Weights of a small transformer language model: 10 heads of 64 (1 for keys and values), no biases in attention or MLP.
Each number is 500 + 40 x the weight over its row's rms, rounded and kept within 0 to 999. Layers, rows and columns count from 0. Numbers have three digits each. The size before them is the row's rms in percent of the matrix's.

# gate: layer 4 MLP gate, 2560x640, rms 0.0269, rows 462-516, columns 160-239
# up: layer 4 MLP up, 2560x640, rms 0.026, rows 462-515, columns 160-239
# down: layer 4 MLP down (transposed), 2560x640, rms 0.0233, rows 462-515, columns 160-239
gate462 101:487496550475476491420446505535500453521535501529456519466511484497492536502448555475522565497511482529528545494529530545467501488487479535454493582482531429520607522552384502488506521500482504458495543553563504483471472500540475462434450473
up462 102:519540423447454501417485490510514526456560518590516513446558472478429501500492535449440496492558421541449499488463468567427478498501495442475510527469475447492435490553510487553507608525498459556467544468504453455465479455564504514444535456
down462 105:562402461477494471514465478516495565476501484460530496562506473511534522504498509527444504526584512546495525532488494530510492555533508440503502487458461451477498483521445462529528519493568523482451517513460509535516523529446502525434481518
gate463 099:536443509554532479454479516438509510456470439440485553463489477513525532535574531488528487506416511527447428481551566534428589449501516479457513451502547470465492483489460514526487522467523483482507538544507449487478466473519469529554432531
up463 101:500501520483432466531463523548462532449495365579465505553545557509516494504536529547414489467486422522519552459493561535451488450444553476495518533516517561450524524531467490527456541511523549540495548495530532441520493509517485568508475418
down463 103:575516556576557499537456440527444440439545461538518501531536578520453505509499473451498492504401523540541532470466534530519506494520574492468533518506554539457460525487528502527536501461474567534590502539537507505494448529497535516543402439
gate464 101:468447421555499521525510500566514521514465551513571518576522495441451511476542507558563454556496418555510476491514525523513563544493490456533462432475532457511497536568523518418539537564537475484479462433603503546414516473473456448531419500
up464 099:491491555460458589490483534473498486448490452451532443579444564535595555491414495492514481480420527473527492522457505582422456486553527592481498456554446472499501488482552533535509479508525534516474563519457564514478537578508565543578477554
down464 098:500545562466453522526487508467493515479580475447470524491507447457551540466481466626464464481505444451473499482470473466484436451465562483505481490541495565484545573519579497517504518443540508483504475550526516500542463590522521546515521477
gate465 099:563500542444545512480501434494470564490385486476542521515457545489514585535521497581488516490500488510522447526524425538470498446498506493527505460486493529526574512556531466505603577496535534548483517557490548536495487515508501539451510530
up465 101:449581550431525446443519528527495533466512508551481537536439448542400524544550463528517425470557452478472429493525551493478534480539595475489470454493436575516488530516567527552448496446561524484490487524513491559544531450491527513423529454
down465 103:540479501504577506558496505436470499524466558484536458489506442437534542502479518457511520519485566447527433530504500504476472479500495447520492503415537462435461470456458509499496475531464441491553503538440502491508414524477572461492554509
gate466 098:489454431524511532517560437518474488512525469455530504434513556494599422480494498540516503533540524455463462556524507534501472471502551579569505516454491546490463462428441496460505504477569480517551498531555464490581578566506495539510510497
up466 101:521473482472503452469540468519463545561499502545474462508496546464579537420563477497521537448545457526497531556463543449542530526485399487502538538545470483554439534485544437520459545514516487569554448494494473442482498457505476563492497487
down466 099:474544505466535518491506459494537558514533453498568536531554470496475448470451533502428454484458479465481479469478473542488517421504471468481532547487503458467476531548467549456494468519515553493554525449472501547498537524499439430447580438
gate467 095:436499475502412433455499524475487563532470474474479500494429537488537535470571506461520457478454472474525584502516522528455402466541519497484467466500532504482536497547526554516442519531498520464487529496454506512514530475448474549555455514
up467 096:548395540493464502556394518515527536549513537453512514409502609467475474413520503458539514491538543514456455479522489525476494476415486497529510442400467536457507450458474502531498531555505470546501432441513513459505542500486471457492518469
down467 098:576531487448505548439511488499513457492498476497458522485479513507459522492513490511522470502453475450453556613531436536448475517520493521473490459527494397468477524506520504534439491498476553525486515502463518458526495521524474525450526512
gate468 098:422509393522515509545519501483434440479508493470503560543474519480476471457482462551485565571483462532476503454526489547539437450603504430522496520498509515522475512506500545500469495494494549530530512569489494504479473500463470503583448455
up468 103:505506480487503424496476551507458555542490509492514569488457603459570498529434497540567466566470424572518512452482436540502477411466511539525434507554469449535541572418487534501548494547471487467570526428602500534478471456500438516517492527
down468 103:437520499565540489546486542511485513528559510505468540495491460547537419448491482484508531553444481502452443464418504567452511555558583461552501476521434510535492526486481475576512481480505441461424526512525488437509423459451525550505439562
gate469 100:467527529501405518502508535525515501451463431467519492410586561565473427447534516452447475501509471565578524428521431573478503494494598552465522531495492475528440518474515529553555477466511534462484480449447511637459538468524538544540479393
up469 099:517461432478543520431527539475511461542471516475536487472505515450514532531501469488520595518532440521544506491545464455513537579450519514484475487522514472408457449527458477437414478454451520490539450483454489478529530492413527481521404514
down469 100:457516419448485487469555434503418447546567446482549482510488442496476474456504536496461464473402562501487513527520475538455476505457447524548478552481512523512534503514390473515495548497522552483500546499435518493444490495560489510515493523
gate470 099:462522530498453530471596508448491485482508524478463536488491549547487551474540470491519438560531533536522542541552528541488458534583526482454525468482503488429510450531426500459434510470460587473468505545528507526488457495465495573538513439
up470 101:581487535441539594449538473479496531481530473484496473465493495495533514536540486483510465515440539437501448480448562533507407520533515489530480515561546518522521448507500506485509505445459467510465546500469602536428458536488497445501512574
down470 103:494528468488523458520516493481508492486487496523477510568485557487462501454515491485535514486477576561499520414472533395503460474467532523493540529463506580515505487533481501533467511451468532503516522483469513450503517515458507464509496490
gate471 099:435494513522562506486496499605473465544569546549475494479439408516582479549537486448574459523457565520446512496472499526523457559382447436540487423566542522448499466509513510460556563544482455490438539569488478461440553469477446578514551520
up471 098:476466471499537506453519540474477508504497507502418494510433441514513486528517581466503557472536492474493508514496558508430536513487446536547472474528561490597528598514431489462519489431463507502549534492539576526533456486499465456480450499
down471 103:470461492494487545532442490475493601485501462504500465531534531452567521477479524520572511511472523501482537425498509574490442486471479488500518485509448531537483530522500536513485549532483523519528492492420519533465514544490498594571526476
gate472 095:485494454529563551504535556567470524501508470489481490455386409551480519555538523523483496480492519514550508453512538489548470523466475520503493430479513502424527531501503542456485538538562489515495459479476498546514479527530519543518570507
up472 094:514535507508519524529517604546470492530599452507490509506449447434485545534499485478495470535574484491482453510518402552475442478523446546469494523538520499510488571516496484451547566500472526535435488468500516486546462461433476464476528503
down472 098:466507525522466488571483538543468490489513524552516520609577504481489461502582441529517524482540493515476432551484493458569457482545458485528571559518540500531465528538537452586505496501593457440505499492485593518521496453513475593494457485
gate473 099:526409548494437488482505460535489479528621507548581505577573506461422419516502479558487490540439445538507504489479474525517511528516474509505496442519527435516476524473559498510476487519555525498523434461509506513551506583486437505561573539
up473 099:536478495486537492487510477498491486409467544527534492404542535446532483531459480475476432525543484535522546526468466446425509520548461505507456456499444482521509495501456504493508423475516505464513494481497521473446496405537524525470511480
down473 104:480456489478547550553500483477455539541511583551471452479515473461421501427468417495451482537492541516499496543446450427472473518493471431458523582486537500512469524476457439457381480498468475509584450509487520489515495597475519495524528546
gate474 105:469500582500536560482495592447486513551498444467552523496463538491452535475440542472536467526484574563499585529547488519532514481491557484512489561524533446506538441535477552469549528542428480468470535531535554642499515544445536552501558508
up474 103:551488454551456547564492461539547478593518547538485463514576487473409455538543531584476503528541484513473388512505580482552460560483528490537521469495506470436495540492534524559523463517471512557499534474405446490541595557425488492478477435
down474 100:447512618478524473532554481483513435480554514440463476487536410495536429513473466536468574523506529496532508486502568549490486475471507429541505464478478525467560476470557479543482518452538492485525596480479492483549601532536532466512442516
gate475 102:591525521488580488502536496508528527441469480508543532505516547464575590537440525534476468553398494522487534468548440468465400514532478542527521554499522511467526476509481493462499580429508516528501440441601471505504428472574445523426508534
up475 104:592472559489459434507505492437514542457544517510528537459494445546495467420471555484550429523475535411516527539521515463493593482561501538527512519489540473526531472450557508473530480509479465440501511510495472551468477443508511474463464516
down475 104:512488470522598514531474444471473502546442461386509458548470457486581483416505495550498511423553523492542587524451478442498486466530576440478490473484587503460492494428503495451538512417576449588467510530541539507520481526530511505454508476
gate476 098:536499476457499498482506587480498485480514491514469578515434497410498559563536467551476614530489458445573551511516498494489544473495503483536553549466515489484486547437550457469477516514497474493451513532467535426592487482488500433498544559
up476 100:478546507532430476450546503461493452418449523454471520485560536503520472462568485484474428508485463488490477478508471434513530503513544456436553550427534466553464517510513464458471538503561479490523454469509539517439456479488461557472511470
down476 094:543414476568504478472512611501565479480500514506500511458511527495514576502535517462522490550546505509530539526552497507482532406535498475413464464513481536541496516441483465490485443548503464573530479456529468472509508536529388472534545558
gate477 102:491438454584582490539487500430469432617537442569531452479480467484510510519420502502518553519504548535498545475571471559469445457487574464553506492503481468518429533546513531423454474536541429491482496505478506434520545566514507523478520572
up477 104:483472487575482494486520528477475463422529519511516488399467527518523488502510503465469505564444534510499503489495540592498455533461504388563453531520546594586524567559544500426473444559524518467496582484468488494488497418455481420490573537
down477 102:557478491465505493505489539564492486450464521458460497543491565468489507568502478513520512496547495609411543501423502410458527515541527536500526430463429551468510552462444418488501491483503493529440524531507533387490445459468546475534479499
gate478 096:528497469464512520499520550413539479502446503477462503465473532525487408473523522546521486498514576441526500467446487525457482517439534477558499481527511475515523536530581539544404519498561543443593475444527542541488508456519489469518517396
up478 094:510472514508504512483505473511453479609486474479513536488501522473538519465530508474450571564551512508500485464519479461635546492490511491499474495466521453455456458571438470486526576444483512461436481539477538515480523505396472465536478473
down478 095:514463539542451511487549600526483474506473504448500547600523456512483554452520492447538542546460558455498464489558484532487482507530476486473559491517487517516535549517472564478474534509512485545522462543523521533507456522452515502524510491
gate479 100:533470514485501447504558505584491437536544480522444508453454480503493471511515541481460423465537457516475479524572521577490420558485477499511460500402479517493507487532567516474501542581603606572488514510492488463515493524442473538498495522
up479 098:583512547498489479419498461505408543527500479552508529491457447461554549563588482467494571458538520550527504535494524465489543530423547460505473508466441521559526450502510496494510550542510514534500439478540511415474524509500465538477529407
down479 098:438455474543557518559444511494590522501517472457493460542516569493529460459412407512524536518510543528507487482477580437517503510473468563538429568529505536528454554485540442488502486497406506490421534532491577522494482513493555544441483551
gate480 098:460460491474555457459486561551549519462565425471535497486554526494436541537552559483525542554480531490483525530485536465510447443460441471568458485530555494553558511437558528498508451565458505442514493432564424572526523396517513544550489611
up480 099:529436570491454522532478554411509571504503512413542498481467458497496483555540484542440492506532449588518517483527478480572531570570512438622557482558528476552501524478494494534513505520500483513572465511527516559468565500458546488565484485
down480 101:548448440533414591579579475439515549421516509463506434519597426456518474499482531506496546513418479507466521518556574421501514439512506465465510603489552533495432525516455448500512494520471514472437551555474557443524543543498528485484561524
gate481 105:536439516484522521508483515581492483486528498459484500564505495534412535479507455456540491503497512588445529527505546422512503558472546456420446506557485466500512441487528467486462522478540569427486531473512467532440521523409456508477519508
up481 100:473533559561512498509457503430480510463496510518430506520492494434394500522496408562473480470540505498540532573587481530492468535521528596495484526473478511508532537516483465524583467509510478554538477550549455470490515531456513463514493439
down481 104:552534440488538430548480472506486585546461492449512447512564444510467505486509543495481562515488569461563510455525545496457511478537547472479590514526524510537424496473508436519497505476472406486506562489478537535542516457408498446539473570
gate482 103:493498492525484483484505462506556481548544473522479546514427509512576466497480573551520584494490550504541492460454575506441452460484472436579405534447524435539490491420509517500485503464575420566481514615567451481475555459457497452505539553
up482 101:530490526452418463473548502480454481458543456520504501485452570525553435511548541484489473487487495519501494526481503540494485518519523489508457509505479470442474529553499524598519655553543424540474498438527528471415426493489483538512507436
down482 101:516481475541523509457523472410529492519507437499513532517511513527477478502562497552477585498519433494507522480495482545514559505491486499425500454507481569445524525505530525484453526496517459557442453543473490498378474453455539440516563541
gate483 100:515487450534560472433569496476414473524525507514540485528419531450519499491496499485496493532515536493432478508538592533537537446504557537590558495500477484475529441512539529447440488484516486548523516500524504485553421441613461520451478558
up483 097:409508512481499555474493514514499429556500489437536474495529500527567499579579470473510463421545555510494490518534567503494433500470459487514517528515473455511495530529522499474468447451523542491474468533465494518556415499514532529528575461
down483 101:436497402552513507530495557499483458495464547522484480392406545528469513557501524439491544541482520461522531480551465487453464500488553457498479475451545583550439488533414433417501481487504572484468377436486442486495487454503452443496484513
gate484 093:532473492466529514511477534475549462495526548439549540541465547473547516533461483469489511542508552507527506535481541456481497498421505534590509494529504432479496447490427515499488479493461457510479493534507447502467529539478552540547493496
up484 093:531507460490477527491592483471475469461510499483481515427513560508461470520530607511457468534448407480499440496420519567563471475432487408503450506506490544399476548466523528413518495447554497483475511462423562489490511499487498491498509456
down484 096:537518434498487491512555446457474526567501437422501524545501461552513525530480513469477502488470465416469498551478512527531409454403469459475476487503497611415434479571474477464567506486419464531531546488478492496438447475468472472505509445
gate485 096:484546462527533519496506480487505516507534501558497524489483472500534490541557512525481562521543467430469514553517555464410484467450504507532500478500478496477479432492529501540482468480464437418583492406530471464568501507479514387486549520
up485 096:527546512469502492583503503431488485487454501524490475542515466496544515437505481508555568538573560569430530489564408534509433464588522527520500552526501573513523469555498481505566457536491470558494558523454527396519517459480476520464537493
down485 100:425552494553368445458452542515481554561494485517495564492533468512470443510465441523490510518425481553466513474546487543550545524480582550532522519481543569502504481480459441481578508455530509555509539422493505503493494464450516451415426476
gate486 101:460552495528500433469500505498572477434532400528493554503485474462450496475576536483459545548545536446503450574589482494599463582479536551465492453454511486485526431490593495461504454538517490515479483444510476468526475455517461519551527511
up486 102:538445516492461482546497568440565466477509501412494496489486532491506445416528526533468558474485544475498505467549502610514463599517514529527554474448478513459508476520513505586493552500534463504459580478546517541495562459448521496532557437
down486 101:549446525534475539482589555477501499553581573483500531487524486494521472546471516514505525481497524468513449483503474531520498510472551551416522545489434514539529480514470531481453475531581492501479550577500523529447433465497519516528470486
gate487 094:476491471494461463508562544545392503548539502526513493503478515461460514503513499510457516535484539500465528477495525457523510440549509475583493491470568492465537478496524466485453483556498465532533504467552559446519466511560434545474535465
up487 096:554520498499565526549555507515452533488519534501522488502454523462432514471510449542520522477465521483491564483364526539510491490518482463519501517481558505469471457495483436456510526556453486551475494468534499444511404518513551553525548515
down487 091:491478493492557552528448523562454479464494535594498502467485497461460545548501501534522565497507426464540532489508509489448507626496491514490529487561507506443463468468520538494553496437523468433512520515496525462492501485509521460513435530
gate488 098:455548454519465504476543441572494447470456471505537541500550478511487499527559502479463464502483464516490465498514489515475501522437524558470471505472525436492497518572531514489493531464471579502530544491501448496531489576518510463405507488
up488 098:509469538556422466507537532497493426492501455519514488489565470464524532496565526531494509525452515590545477487492515462541558463502504443442545516431501431549547551530402504431553482538465530567523548469450452421470522537467522495504486587
down488 098:537485499530485517529551479507586501474520526457491529565564487448500389531486475505519493485465538478531473376566515551494397497432536484492499492497575443477474490519448559496494519494471541479497513414523450467457509477487548515454491491
gate489 097:465571508527477528558546498522517481524479422446498530449469526444521402485496523511448547508495514550482506470476540498552547445491476479428501525503489470456487573498445543489508529436476541493489456553526488546451553458472505465514519566
up489 098:484556536562462476498515413530511412471524490466453518511547370588542560465498447501531420502528463520490515450537513456481505452538442550471505505553558421462520516444535539516452460501453482564440518478453515527504518403555532526486437458
down489 101:473471432438504435560440493524486529493539538500496525525519446475525435481480589465567498458465557504520540470429523509485444469517560533463485513530475552550473590541447485480548472477522521480543470479506523489535502506490490477477502509
gate490 096:523529550536505475528499548453427501465414505438497553491541468570487473508478536527559545536599459554432456490450497474509536452463604480477476485512478487507542415519529472545478504505502505515506502552516453471446452482455470531492487466
up490 098:472468509516459531504553480481540547490484477523518503479469518536491536496495535479463501512474521517576485563516579475391526539484590562575509561420461512486547506531492526549520467517560523502474581457476475567466497474559519490468468524
down490 095:475442525505534562499540474500524512497577510478535468457420425460516549445468580507473433541442482489549512558578497484488517515514506535468474511478480488559505464533489442518509513507537510505444482447532498545547502540488445472449460585
gate491 110:529463454488426467451528481473445552518563499579474485497448492501507453479514411551517489462478471397532428520577554505538519532475453468410553489490477526528520490468534563550566473500431438523528527547479442511531551447562522463526520518
up491 105:501443515471494488480435499506528568524483463453486514477448519470442576487449495524541524545472615489542534492540499435469472497438504518400465495519497504529481534481493547516428521509378545551481480578464454545540543547468401447470536597
down491 098:489462491510564447520498462475404506557497510551466534519458568475527450481504519494534433465483509450482444547518524541466476514500503549464532450505503488472396486540463517485505454453443448464504449484534487570440432532445531536578534490
gate492 091:522564461511463494492578480523453549540551507478494495461501510499450479519443584444530545456522591592462416491494499541453523522497576569466521522494492507486474431558460474479516508427460547517527471468503369428452542540492467521486474428
up492 094:519519506476515512462424541436494535566521472544489439546517541601559520525484473488467466518511464470575485430533509482496496554494482482476472491444472518556538582519492551462459568508517531499514526571541532492489511518458521483584558460
down492 094:442506503521439452516544493496524507435505560490477498462530510527516529438510509473486529506501522475646446514540521473480432395511497470495483534512488505535548499524437461471598544528505432576480487500485505493481498481501465521503590503
gate493 094:547569535524474447439469571495516470537553504438481510478471448511468521455565420497603506544477538579518449548462474494546513493471532462601523488522388504472520445540498517432477517467454547471540468525441555458450521539500448475498452506
up493 100:567530489518457472477509498476484494556476488491402404548483541442447439502523519461603577454440468559531444500458454523537515553509435479526527438541432478505454516503540464477525605409463526494552470544447484500449489578470564465591513508
down493 074:514490548532483475482537475469495500533484471491474479473503539472479463498445476489532572531472509507516475527464471505489520532462489473490491488516556523526497497497516512524477580479459469468562529536485455479494488498497696518554482506
gate494 099:517497465511474482417531498507550525489457547470466530446548401446468586491448378463471574537445536452503500490528514527469544451500482429553500457509487485478546483500527430479513520438376473469559468480491578462551469574440483469482521516
up494 100:575505405572551476573489512540502503439433458473452532554501400484512496493507501443525538515475438508487487498484506494531484529468513468598457534528527460507547531484506500443467559507529469457543455459434536494514453534540510570445463505
down494 101:487504441497472454491482559560451573528522470498441451457490468518517512507502498531530485500510440492515525529531513450514505460479456555554575512505426469459528389500471527554515445549496546408478596509424510462498530487506524520452459498
gate495 102:529554559452429514438401558536532518509497485421523479486530530468524519552543491498489467544469525519489561527441462474475553466538507474467497523546512571545571458517529487539558532516508547566530483478523492495577554431537477477516519523
up495 102:471461462577477480519569503549466447559548539479511533480549515463512481481426476488536512527574460538480532483497551489484596492529460480551460500525527529467498483542482455521504491461478488505451525499483498533486500522481468519488414503
down495 103:514502565472528463445574496555496440571502466517517492457519521555421524511526506521447503479556560528471569537528562456499545564465477445536523525528537503455523524456498452487435562524492532500547513479537480503529468517501447517542503456
gate496 102:517536407484618459534482523504496507515485481542532561474506453501365528493471514534580482493528485569538484516522421544486434531508508483531530512508459578439588508425547476483504465518514512477548493534547498544547546532550528470456487465
up496 100:431468476435524543495472471500474543442461563490494521601492534510505486565536569470505447492521446479517448470526534500620437471439556492446428515469524529484489482526513508530453527458535500530458487471498534495440461503461506484598519464
down496 102:485513577542478461457496482485481469473583486511486525509437485478571462535440438514512517456542539470537508523489519438483531549483508491482508568536501442473450494511474461511464498509548499525489495491466473446505458504511494517508438525
gate497 102:454523526486510463520578411503534493488433421457528577448498494503504509430514580453480535517524527527489554561464556554451463452543515544577440524463490522502547538535501548501513540501502517523497444492486486547532546509510491469530477474
up497 099:433514512543530556537551554549495481501545533517500490517442456488566478481495487438472503513545466509541476505568513443554512512504524526526481464518443465437459514502482498471504473570479487514495522431519458518594554457434499531498530519
down497 105:490558502495588540451582507515512502479547509514471514483530444495463475498521484521504490495501420560492482548522487464498487519494485503544446493499458555506502490487433538455463566492516566410450481484594515542565500456560477524544476503
gate498 097:495524562480478525479460593433537464536563473621488471512462500517530507494607467463427491496557540529438468513414494504512448538568544513587472516538537482499550555547570482550510487494534531481517513496432479520542477480548506531549496439
up498 100:481487456547495511417556433561548608538563505495546466499493530501447496406488518515544436554541472535488525445502515493509484453456467490487486561523457548523467522515525481460508469484459527433469454462554501594465488492520488507552407598
down498 100:462479492558565482503501420497433422445508500479497548469538515506495500495461499492562472510519517540526517452529500477457450525498482523506460480421483474518446405510428550439521487584458564515492481492483504526517540508470487541556458549
gate499 101:494448518432508463471522535473505509538586498565502525493513497486493565532599546453538602504543447557531517587536467572490498473458530532466496431534602505401535499544572473528511488524444470543539498580519445478642525524521491519493497496
up499 099:493542488477452536565442493531447538477483464569530508482527528536446538546466479576548501552525537535448539458498451542461522430566476538464506508529521503538464535531551460489458530400458496561530464489536481508450494480493471397494527517
down499 101:472535475507540530484463466496469519478488482493480494540489557551427500438492462451586433517480458605483515557458499446540462471512561577455528522570504564450557567493474518421426549531575543453547475471504542473575516447461502546529482479
gate500 100:531550553442499472478512533400449511476517469457465586486522469480460516457507439495422517512478493463539597534566497477513542480515509493504417493488433530415575566530535498480462505484526510474470524499489507528473527428496462536447465451
up500 100:485509468583501489461538522484594503412509486520475467584560422500459560474521508532531503514518551484593526505473545448499545499451514492496456484464503454433598523433477490515467500487466497477413506513481457528561521504493515468470474440
down500 101:484492539504446492512495534518437503502506500546497476427429508448410505503435481569471498489473429474504497531504518469444513469465426468451526529473465531494498547450550496558600498537508442489497503491536454539471491495516530475529476553
gate501 099:543555564481531498458457497527591470538536551449503494448497463530483436555557442559562431567528532525533489499448488495535465535538513472412526542492505521478575471413524542519449573496528537531472533491539502550506487530558461477508449515
up501 103:483548507589502524492509477528473495429468524445524444477471444552495531511483524495500504522455546477439421540612470497517489506511486521529474491543510516478552512522490507478475493526525497473455491540543556568481520505498535534435468515
down501 104:496547522511533505476472478502549537497492577560519421498481453452552562551501533474482547486514495493450446478502506495385464498513463500532500481541433479464497505441458510492429506493513509522437519560490530520484431457469510503544434524
gate502 098:517470542469544420461578533413518499524427533570553488521541535458446519477521524453538513532478497432480493476460509540533479489449489493586483541551573515456510479507567557543512531523406451500555538463577512536530445472543510491492548462
up502 096:492477520511455498430483545485449465544458491504512507492489437448558540419596482393472502477482507515503552491520529495500437528512466456507483420534515502511496496559507472462578518447484560479538460470501539539429428514449512497558475549
down502 101:531509527513546561517492451543455536527534481516472532510575495566508451507503484479494455418485486551528535499516497472506475497494500477485544446565472460468525485527511506501465470434508490503421555482450525585488464398544533470533451516
gate503 099:552463449558477461478589481524462461549508526486494499510524550497535505493471521452421558473494465481561502539503532526566452424507445478545524434494566513528576546581540562533447522516449501436452549513540514501500507490494455611497565533
up503 100:477525539483452510503498496446576493501491468452535452562420555626462543506565424484538457412561453548446496521472484478450478442482474470483515515531528458512499522473542528504530472497516478454453530483513502492427567529459547437479490577
down503 095:515504511383485521484439489422577433494464458492465455479504501445523542544505466494476530523486499513542453527465520532494521574507536443509421449503480361447461449474450454516479653485528496533487501494445557575588493535535481466496512497
gate504 100:548489514481519526460483602539444485473514442546589521496515467524526550445469498597477511519493529433462484507435444530522483472472514451430509524505461471510567495433506483519506455544463508479530512534488462556483571449445461502476482454
up504 098:510585511518477540509478451503479514437484507497442460472548520507500455476475512550518492521464568484501539457538550477517456500462431452481530600567505539501548495516491553549456613444437502492515541465514557510519503482514502508516497459
down504 099:441481519489539528452537452574502467486512537534477582489573484480505477501471527460579531563493506503470492574443580421547452474493441460504451486489581596439521503431511559498498520452549557469531508412527593577559438461475506457458428517
gate505 102:502575463491434496594480477527425521454452500408410460434574518439565392493498539464472506557514479542491602560534510462465534451553544474456408495549447456568538465546492478469463510479463528488461507496526482546558543427495490511445466441
up505 101:487519487518553455553588511459491532502440515436541537512491578460447498501551564480449542510536469524599493458466472523544476538450535518551526484472504552509381549435534537533528518552536457572521443482506579492566578490434468479426487497
down505 102:518454567478461524454418498543544477487475473507586540484452536460481449372450413572471512525567464504519506522532560463445513486540526594471529476520551453467584493510540579545499485397528544509534444510463501526554431469533485393478417484
gate506 098:528472472499482507538490497467521427569442499460466589538448453496478467495479507550537436478464509466513596495494535499425548430493532540481535459419540493466516547500445510537535497525455503570465467519533533511492530485473497415548478515
up506 100:464430462512476534508505511443446536570437481422453536552488487455502508541560532506562556441506531362531503517549463498471536441592538509564510384439502540545542532540440499427457488459488540519446568486421548450462532530491535460526526554
down506 099:488546541510463504516472582508530495497519527455517501497473541436489589532492519472507518477519549537478551466450566563504496480507604538465523431428471515558530531560488462458520536553452498473505552549449584560495573462551470474492516501
gate507 103:560578487503533491547494547448513491468529462521492506431458509512456545495547492556437457575557554513512545521459484448492526528464471482484481566509496522523530470535502447493535500577483509477532495491494545531450476493548487504470561498
up507 099:484553518491426536504539487477494523511478421448435489505455567472527494469452548458570531497476482493617521558523552469508455498473444500504499563487487490517582481566541463572551462516444581457523543467466463531432463503529513557469513527
down507 100:539496467518470525508521457555459513501438475462518503509511487426446547534498434502535505502483500522480427497501494494532506554451502416530424560498587462477576475474420515472487567471572465574480495531516447467544483533465519539468487523
gate508 098:495529411463459487514569581527459527481492456467483536492454519443477489488545492541483594506466525486554477535432484577409530565501503504450546489438439474500568497505463518496577484535458529534529580556507544543489492473462503502485454425
up508 098:502519493574530530547459518550522508543504496527543572499470482561590537424437453541445432453492510512489589504499519550507552460531587568501492570516540549481481588531458552491531468414538432484569418466482537494508489516495525493503441538
down508 099:524500457485500485419474528526469470472518495488517578495530523513511476464497526480467521502479502460535512528466550459524526463449517500545478551527550504557511483518449442546460493520522516474473422511443514513563503477519436540539456480
gate509 106:479488457481457486485549504535502470528468519510573508534464469499493601522534541462444574517488469508470521471541502481436522451501539496498496495465490550468497566455451539507466572468547556522492467503487438490523448554529450485544549528
up509 105:526443449547571430494471550545550564521473468531485512496473490546458501519416475537634462478492512474499524455479551385471474534480509491487480480486542583463439517566472540480567459449526405515512572538539435503521467519529540527510511537
down509 106:543419509508549547475452469544533548420504492513461491518594597506528513538520535557515453547488510568457561468446441460495530512532539549490522479476417465543500455482499411495544560479517475518591459472489499494501528551548504458557509485
gate510 100:545469458497502494508476494542474470466532432481485491480482514574477475444526451556525480492442508543499569545502465465480443513516511528482472554497462551503527468520492516437513540494508535444582500535491449501475474486429489528503489539
up510 102:476529569506478499520522476517529492478472480507442459495498467522505553516538524444490451503458522485558475515512433558441462538475616473437436521527475520454518516513508522447457563569515471507550489511483502450500515523520438508524569499
down510 101:490492437521491467540470419471517586517506535515522511463585468514500474523499440494440484470424517544482473502501551560455467563563550546474443495431535401490454476421546474448550531523519521573565462494466507478529481519482512533463408495
gate511 100:515502556514476453480464432496509550490488416516532513476446478520460432446470441527519537605520476520559546451493523578512506447565434459421547501470522446558513461528519482543558520530574532479432440462541449486532522463466460507453480549
up511 100:452440604433489426391491496461449478458527524430495439501491525476483584513529491459422524489517507492485586458494467538463522490523518480459562437497527599483488435553548462512454481473490492502508484567562482490476492510413534500536460547
down511 102:488444486527475564471504542441474540518518568533478536541526446513496528481414500497507516447542513474519494536495532496528448493554555515508463548532370495569452491522497551525443549482498507506528512476484440473484450519498506564505546449
gate512 100:486493511484503499492522475501514539431526491556476526507494511577457431495544468470487458503520445522453526517491410471502555433488536525506377538395496520603582460529569519533476532471567520472474545499466546474500486499485459514505507497
up512 099:550502595465469475510499460494458501489558461490514492448537564427496473473532546531508482521502490516473559543476540539508503479410489506522522420505478518516535518535517515527447501503490510451484485500538458504577464551520487536514509440
down512 102:516478463487529528466524516495485501483491545495497512510478518512451453469508434505522608455517550495508426511443464526559461512539474495432550581492478571448467539442509440518493502610543532499442488438425529461547555493472506473519485475
gate513 104:491534528565491551515499468539519479485501414556492546390511462444467489525530478499509529521510609533475560539534616451560450527497538475528456462502501524503463503488540522484487536476496525546470425483458461516455416495556463581483502524
up513 102:570493499457525531526602506475550422482489526451533459436476511520536483429513551460450470532483536465531481506547487523453531525478535483548528455542484556498457543573482572575514452591507474482485491504494627548519532453534489478488536508
down513 103:498467509533589536524482510489471491440452575474531468458400493518469408557511494435499507484571540484530447501469534545527527533527434550515549442558523504508532494533471451548490510499503504478462480540443475531542506558430466511534494541
gate514 102:403474520510545482527474472480504516527530522515511553604461495540516506487468457505440483494488514554475476552549482541502457501535525535485519408446490515527411496453490511535493543414547526391467408429492516470545549546438446473481505562
up514 101:479458481523484457498459512443494512450492504499491519490469557497428488471481557453459526484478428501553532507475463499473563524548529489567471470448481551593505528518489523520469521508462515562513518459519433457492523498486512475430542548
down514 102:586447567508452538481534522467590503540481512487535503511474485491496587440430497476567508527524519488507448521536531517532484412503506507493469498505509499483579499456536517558455460489487444464561491536513482479444460490479502550460465566
gate515 106:450535423543498513532576507425487515527476535550515609481543505492497546490493545478487492497553444512475493504505551507475468485484509507482425448465480471547509485551461517437497494490539575485506452438534489475503466510511483503476566524
up515 101:547437478548474570484447472545468507478542466456429465483439553474505467466515526483512503454522525458460441552622510467456558522486490460574464441468520561468521529517577543514517467508491513455517474498462523552493474473546535545443437421
down515 103:481476556483603491482490524536482470527478479477454516426451488532519491484503545491483461466472490525504485537510449479479390493508480487524523497559464435501475509508563445538430501464501489516447524492518523503451501531479512412547430559
gate516 103:528528520396429463540553444510471459538462504433533510515487563464483555552484507460507460503529482472490560506463534541485505448448471544435447453548545531513511506500411476623464439557399530523506408447526537438443469506494467482453533545